{"num_hidden_layers": 26, "num_attention_heads": 6, "intermediate_size": 1920, "vocab_size": 30011, "positions": "rope", "bias": "none", "beta2": 0.99, "max_grad_norm": 2.0, "warmup_steps": 448, "schedule": "wsd", "batch_tokens": [32768, 65536, 98304], "dataset": "wikipedia_en"}
Each number is 50 + 15 x the weight over the matrix's rms, rounded and kept within 0 to 99. Layers, rows and columns count from 0.

# layer 14 MLP down (transposed), 1920x384, rms 0.0495, rows 1807-1823, columns 288-383
36 72 37 62 43 67 24 63 31 56 29 41 70 80 50 58 38 33 52 34 41 11 77 44 72 85 40 76 67 46 64 72 78 55 50 57 33 37 46 34 52 53 24 41 41 57 24 65 59 38 39 35 62 62 40 78 65 56 62 66 52 63 54 50 46 44 38 76 55 24 42 51 31 53 40 47 33 47 54 39 71 53 42 26 65 61 46 72 43 28 49 63 66 52 49 42
38 55 27 55 62 79 37 28 58 41 63 39 68 34 53 58 18 68 41 29 30 39 68 50 68 61 54 49 37 58 48 45 26 41 56 30 65 58 58 58 55 63 95 52 48 62 56 07 51 46 37 57 63 73 59 06 87 52 42 31 20 12 32 63 43 38 48 67 56 65 57 43 32 69 76 36 51 43 58 50 88 42 63 56 67 55 50 47 33 87 69 62 72 46 53 41
34 56 63 38 38 41 24 50 34 40 58 54 32 37 52 54 33 29 21 31 54 47 39 61 62 56 41 21 51 30 54 39 66 64 67 63 56 30 52 35 53 57 74 39 49 33 65 40 63 37 49 52 72 87 67 49 59 37 15 45 71 63 47 33 39 46 83 63 49 31 48 47 31 59 72 46 48 65 57 39 52 82 35 74 39 72 51 38 65 35 57 80 63 40 58 43
53 45 47 60 50 38 40 37 45 39 77 38 71 88 44 67 62 64 36 58 51 45 59 47 66 46 58 48 54 57 48 86 66 51 76 48 50 40 45 49 68 73 36 56 31 34 43 50 26 79 62 53 42 36 35 71 66 36 43 46 55 65 49 63 34 41 51 47 70 52 55 33 55 41 53 26 25 65 48 60 40 50 39 44 23 30 41 33 39 79 55 50 65 37 43 50
78 39 38 47 37 34 40 50 39 51 59 42 53 59 03 12 44 22 53 54 48 69 48 28 53 47 47 74 60 37 55 43 60 14 37 52 69 49 60 38 57 47 65 51 51 48 43 57 63 50 60 31 42 53 69 55 69 60 43 36 74 23 63 36 40 55 44 18 49 29 57 47 54 22 41 55 43 72 51 49 69 27 66 41 26 65 58 54 69 40 55 52 56 41 37 56
32 34 69 11 70 54 42 37 43 43 22 56 44 75 43 25 32 59 52 48 45 72 11 25 69 36 29 50 50 56 56 55 47 36 54 55 54 37 71 40 66 50 34 41 58 74 69 47 57 54 53 36 52 82 46 33 58 55 40 14 60 38 62 59 56 52 38 69 26 57 41 56 45 67 63 47 37 55 47 40 48 73 33 57 69 46 53 61 11 51 64 25 69 58 51 49
41 78 41 46 55 21 57 33 64 54 68 84 38 53 13 57 53 47 33 69 26 51 51 41 29 47 31 66 75 62 48 48 60 53 35 54 59 39 33 55 00 48 33 72 75 53 45 31 28 53 63 38 47 17 28 38 33 40 57 59 32 53 40 57 48 61 20 45 47 42 49 67 61 08 36 64 25 88 28 74 44 44 62 66 53 47 67 44 56 55 56 49 60 39 19 41
42 35 43 85 27 49 62 50 51 46 07 50 40 33 49 44 73 23 63 28 44 58 37 56 31 78 67 41 53 51 52 52 44 83 52 63 63 63 45 60 49 58 61 33 67 41 45 59 66 42 30 24 62 57 51 39 26 41 41 44 79 06 37 53 39 16 48 61 39 52 62 64 32 52 50 52 58 55 41 65 45 52 36 53 52 61 66 62 76 48 36 28 63 82 31 43
55 71 49 65 46 50 47 51 42 44 71 56 30 49 58 36 36 25 27 46 39 46 44 36 48 41 68 63 43 15 34 77 56 70 57 58 40 35 40 35 49 37 59 50 79 32 39 78 48 63 56 39 40 44 48 52 72 65 85 50 29 32 46 39 43 82 43 42 28 49 50 33 45 58 61 50 72 54 52 64 35 38 70 33 56 56 72 40 65 32 50 27 34 59 45 58
65 55 68 57 41 58 67 31 44 15 72 42 75 59 64 71 51 36 36 75 30 33 39 52 20 38 59 31 52 63 43 53 56 38 69 59 56 48 58 67 44 62 60 50 73 26 41 60 38 42 36 64 43 46 53 38 77 50 43 36 51 44 61 28 78 70 80 78 43 36 55 30 34 24 45 48 63 66 26 56 69 64 60 43 41 51 33 56 19 40 43 34 81 57 43 56
59 48 50 61 56 48 36 37 62 47 29 43 52 57 25 75 45 59 44 52 42 28 39 56 59 62 64 65 29 48 59 22 39 63 59 30 19 80 40 28 76 63 64 64 58 54 39 31 83 42 32 75 55 48 30 72 70 45 65 58 79 67 46 39 48 65 60 46 26 50 52 72 46 56 61 37 48 67 61 20 43 68 64 52 65 51 62 54 71 46 45 52 47 81 46 61
37 61 35 69 51 43 45 35 36 39 57 65 66 39 65 46 39 42 51 54 40 62 54 69 52 31 67 40 56 43 42 38 52 55 52 67 59 76 45 44 64 46 53 46 48 74 44 56 58 53 68 36 47 51 31 57 40 32 51 62 60 35 85 55 50 27 64 36 52 71 50 35 58 42 72 56 38 46 56 57 51 18 56 35 66 31 54 39 56 54 41 48 58 46 45 64
50 36 55 55 33 52 40 42 11 48 47 80 80 64 60 60 50 71 22 48 43 31 40 47 66 34 73 29 64 48 45 73 64 53 65 40 43 82 53 57 51 58 55 27 24 15 44 52 44 60 52 38 48 47 66 27 51 79 53 46 59 71 40 88 51 49 80 57 53 20 87 51 26 46 16 33 33 37 46 24 61 66 79 29 54 61 70 23 68 90 51 64 37 71 31 24
67 54 46 54 61 47 25 47 04 56 59 39 31 52 51 47 67 55 46 24 74 36 49 58 59 77 17 56 41 50 51 59 69 46 56 64 44 39 68 36 69 80 53 46 42 42 61 69 91 33 50 76 76 85 52 57 39 29 36 64 56 62 48 66 33 42 28 50 58 53 52 82 53 71 38 54 27 32 57 43 68 51 75 23 52 54 30 40 67 62 39 58 39 44 63 31
57 63 41 56 63 60 45 54 45 85 48 57 39 42 51 60 36 66 54 43 73 47 46 63 73 58 65 64 66 60 52 32 22 93 51 69 49 26 46 48 66 67 49 56 38 55 30 50 60 62 53 56 67 45 75 37 67 66 51 66 53 69 48 48 44 49 26 28 57 92 70 70 60 82 44 37 35 35 55 74 58 40 57 75 54 35 98 55 39 42 53 72 30 31 45 69
46 55 31 27 52 48 31 36 60 36 67 72 61 46 44 57 67 42 50 57 47 56 43 42 73 41 49 45 37 55 29 43 32 61 34 46 38 58 30 72 38 14 55 51 45 56 69 21 46 15 55 50 48 49 64 39 47 28 45 30 37 39 45 39 41 47 30 47 64 35 57 23 42 70 67 46 31 55 41 59 73 28 37 49 47 43 60 41 54 48 46 48 57 63 58 51
70 76 48 28 47 74 31 37 46 41 50 52 51 84 36 66 52 43 52 49 59 37 53 37 30 60 67 58 39 65 84 29 60 47 78 58 76 35 56 41 44 92 34 41 19 65 53 54 63 60 27 50 61 77 64 60 19 36 30 46 66 70 28 29 09 53 54 20 58 49 44 62 56 23 52 57 37 29 47 63 77 72 56 57 50 36 49 48 43 42 36 44 51 37 41 35
# layer 14 MLP up, 1920x384, rms 0.0531, rows 1808-1824, columns 288-383
48 45 25 63 46 46 58 36 87 44 54 30 51 40 46 74 29 70 56 44 72 51 45 61 44 65 35 54 49 42 43 68 55 52 57 05 63 40 47 53 59 49 84 47 48 66 83 86 44 63 22 36 61 71 23 38 51 51 74 48 56 81 32 60 19 48 51 69 55 40 71 38 36 61 60 47 24 59 32 50 71 31 57 70 74 39 48 59 37 42 33 55 48 51 84 60
40 81 63 45 35 44 53 35 48 56 33 37 54 52 54 24 52 42 28 28 52 57 31 55 80 39 41 43 49 57 43 58 44 49 39 72 58 43 52 82 62 77 79 39 64 55 70 61 61 60 45 66 50 22 54 73 64 77 39 75 59 26 66 52 36 48 65 55 48 65 42 37 53 52 68 64 75 44 56 34 50 41 53 32 54 60 19 30 15 39 57 44 32 47 74 48
62 34 64 50 53 56 54 44 67 27 39 63 41 51 47 21 69 33 42 52 59 81 54 31 66 49 42 40 71 69 41 42 60 56 66 17 72 13 62 68 56 64 51 50 49 57 45 69 55 77 48 29 60 29 53 47 48 63 35 67 35 23 51 31 55 49 47 40 56 28 47 47 45 84 28 63 38 72 36 42 51 27 35 40 22 55 44 62 41 27 67 59 51 61 47 51
95 58 29 46 55 58 48 60 43 76 64 56 63 36 51 58 73 55 41 49 57 53 46 50 40 43 45 37 37 39 61 49 85 40 38 21 67 50 50 66 42 67 43 35 86 71 48 65 66 69 62 12 26 52 50 85 74 67 63 56 39 26 29 69 63 31 34 46 60 63 50 36 38 45 52 61 45 45 67 57 64 56 60 56 59 66 38 63 49 57 50 85 38 31 42 70
62 50 48 22 51 09 79 56 39 58 24 44 23 61 45 44 59 54 44 21 37 39 33 66 16 55 10 53 51 41 34 75 51 27 35 39 68 39 57 53 30 55 65 40 70 56 45 42 57 78 40 43 67 50 35 64 99 35 64 42 63 35 43 57 76 46 43 24 45 60 40 43 41 70 64 58 42 25 60 16 13 46 27 63 45 58 45 45 14 61 29 48 55 63 60 80
48 51 63 53 36 48 60 57 50 75 60 75 64 36 42 63 50 74 48 29 51 60 56 62 28 40 17 24 48 52 47 24 75 63 26 30 33 26 55 50 59 90 64 35 66 38 48 38 35 52 15 68 61 40 42 87 42 72 45 42 65 53 38 48 30 67 47 37 41 62 36 61 42 52 37 57 22 39 54 15 39 43 52 57 43 56 51 74 81 73 44 60 68 53 61 70
42 73 68 42 31 38 72 55 41 58 41 34 53 53 60 43 41 35 56 44 44 53 64 58 64 62 18 42 43 84 41 50 28 66 38 69 62 61 41 86 71 48 64 36 62 72 65 61 56 76 52 34 40 32 41 57 50 52 38 68 61 19 21 60 39 61 66 33 56 48 55 51 44 46 58 47 52 52 54 18 58 47 57 75 63 13 48 56 69 51 45 47 50 57 67 52
37 81 55 46 46 52 50 68 63 54 76 47 14 48 69 49 37 57 71 69 51 58 50 73 40 48 60 54 60 35 51 69 46 78 28 62 62 31 22 45 44 60 39 32 58 38 60 72 40 55 50 33 37 31 12 65 58 62 55 67 52 54 71 59 40 70 36 61 66 58 30 42 68 52 57 30 55 44 73 72 60 71 61 36 70 56 80 41 47 65 59 41 74 68 74 42
63 61 63 53 38 51 50 56 54 36 69 47 63 52 50 81 68 79 88 41 72 37 62 60 34 50 59 64 62 49 60 55 60 44 48 24 28 55 73 51 68 46 68 64 55 66 36 47 55 57 29 39 33 55 47 43 60 59 51 54 56 61 47 73 53 38 70 51 70 23 32 59 62 50 63 50 20 64 42 57 45 40 38 41 56 43 61 34 39 60 56 67 37 66 59 50
47 61 64 53 55 45 60 67 53 38 31 74 57 21 30 29 71 67 77 52 59 40 54 49 40 63 72 50 37 63 35 34 71 54 46 08 60 69 39 40 56 34 80 47 57 48 48 65 53 52 23 10 37 21 26 81 64 62 73 69 62 34 38 40 26 51 29 36 63 39 56 69 50 70 67 23 55 70 54 46 60 57 68 65 79 32 49 53 63 41 51 63 41 59 94 32
47 47 71 76 41 54 65 60 61 59 43 46 37 36 46 45 50 54 60 41 35 70 54 49 37 40 77 40 51 60 61 58 36 69 50 69 57 48 31 42 73 48 49 47 50 62 46 46 37 66 51 53 44 34 55 50 80 78 39 68 80 40 31 50 34 48 69 47 47 28 67 44 43 43 50 21 46 68 66 32 69 74 49 39 76 30 25 29 71 61 34 48 64 73 67 35
42 47 34 42 28 81 68 38 53 29 63 54 27 54 51 17 86 43 30 30 74 46 44 40 40 66 64 44 52 67 39 42 60 55 24 61 45 50 36 64 53 37 76 22 44 64 66 41 60 45 18 53 56 34 57 64 35 33 57 57 55 61 54 37 39 43 52 34 71 42 35 31 44 49 15 61 35 83 58 72 55 60 25 78 28 37 59 59 43 92 52 54 27 74 79 66
53 41 50 38 49 40 58 54 43 72 47 53 46 59 62 40 65 40 48 52 54 70 67 50 58 59 24 53 60 30 31 45 34 35 70 25 39 27 68 58 61 60 78 32 57 62 63 56 68 42 39 40 58 46 44 59 56 69 51 51 23 50 40 52 42 31 40 46 64 35 76 41 33 52 58 58 47 42 60 66 48 63 35 58 46 53 28 49 13 63 38 99 42 49 51 51
45 60 45 44 79 51 60 53 66 51 34 41 48 32 49 64 32 69 47 51 58 43 22 67 56 64 77 69 70 70 59 45 56 63 16 41 43 62 75 80 29 48 32 37 56 69 54 59 52 54 42 56 52 53 59 53 80 59 80 52 36 49 64 54 63 51 54 28 20 70 53 40 51 56 52 59 45 41 76 48 53 41 50 48 66 62 49 48 41 48 48 49 38 73 83 69
49 71 46 35 65 61 47 42 40 40 60 51 31 32 59 52 56 51 55 49 32 74 34 56 37 25 65 56 57 45 38 50 55 59 35 65 68 27 58 26 18 69 57 51 66 46 45 36 49 73 64 51 58 71 44 62 34 58 73 53 47 55 63 55 40 42 55 63 54 68 65 36 45 67 42 69 37 56 54 63 40 74 59 45 77 71 42 50 49 51 60 62 50 73 38 49
70 58 29 44 64 42 50 49 57 30 56 67 59 59 65 82 73 62 77 37 51 34 53 64 55 63 87 51 64 74 68 44 90 72 33 37 59 71 45 82 70 62 58 45 61 57 47 29 67 80 33 64 37 35 22 47 69 69 65 57 51 61 51 44 61 42 51 46 52 42 25 45 49 48 48 50 64 39 44 50 55 59 45 75 60 39 43 59 45 68 33 83 48 59 13 71
27 45 43 42 45 41 79 68 44 51 51 64 48 51 45 45 52 61 55 60 37 50 30 51 49 52 61 33 39 52 44 57 49 41 22 52 19 75 51 48 21 76 49 52 43 24 32 45 78 69 37 44 36 45 61 55 39 65 66 44 49 34 57 52 49 62 71 26 57 68 47 24 39 32 60 61 40 76 60 42 60 44 56 50 69 43 52 52 16 50 49 42 37 54 68 59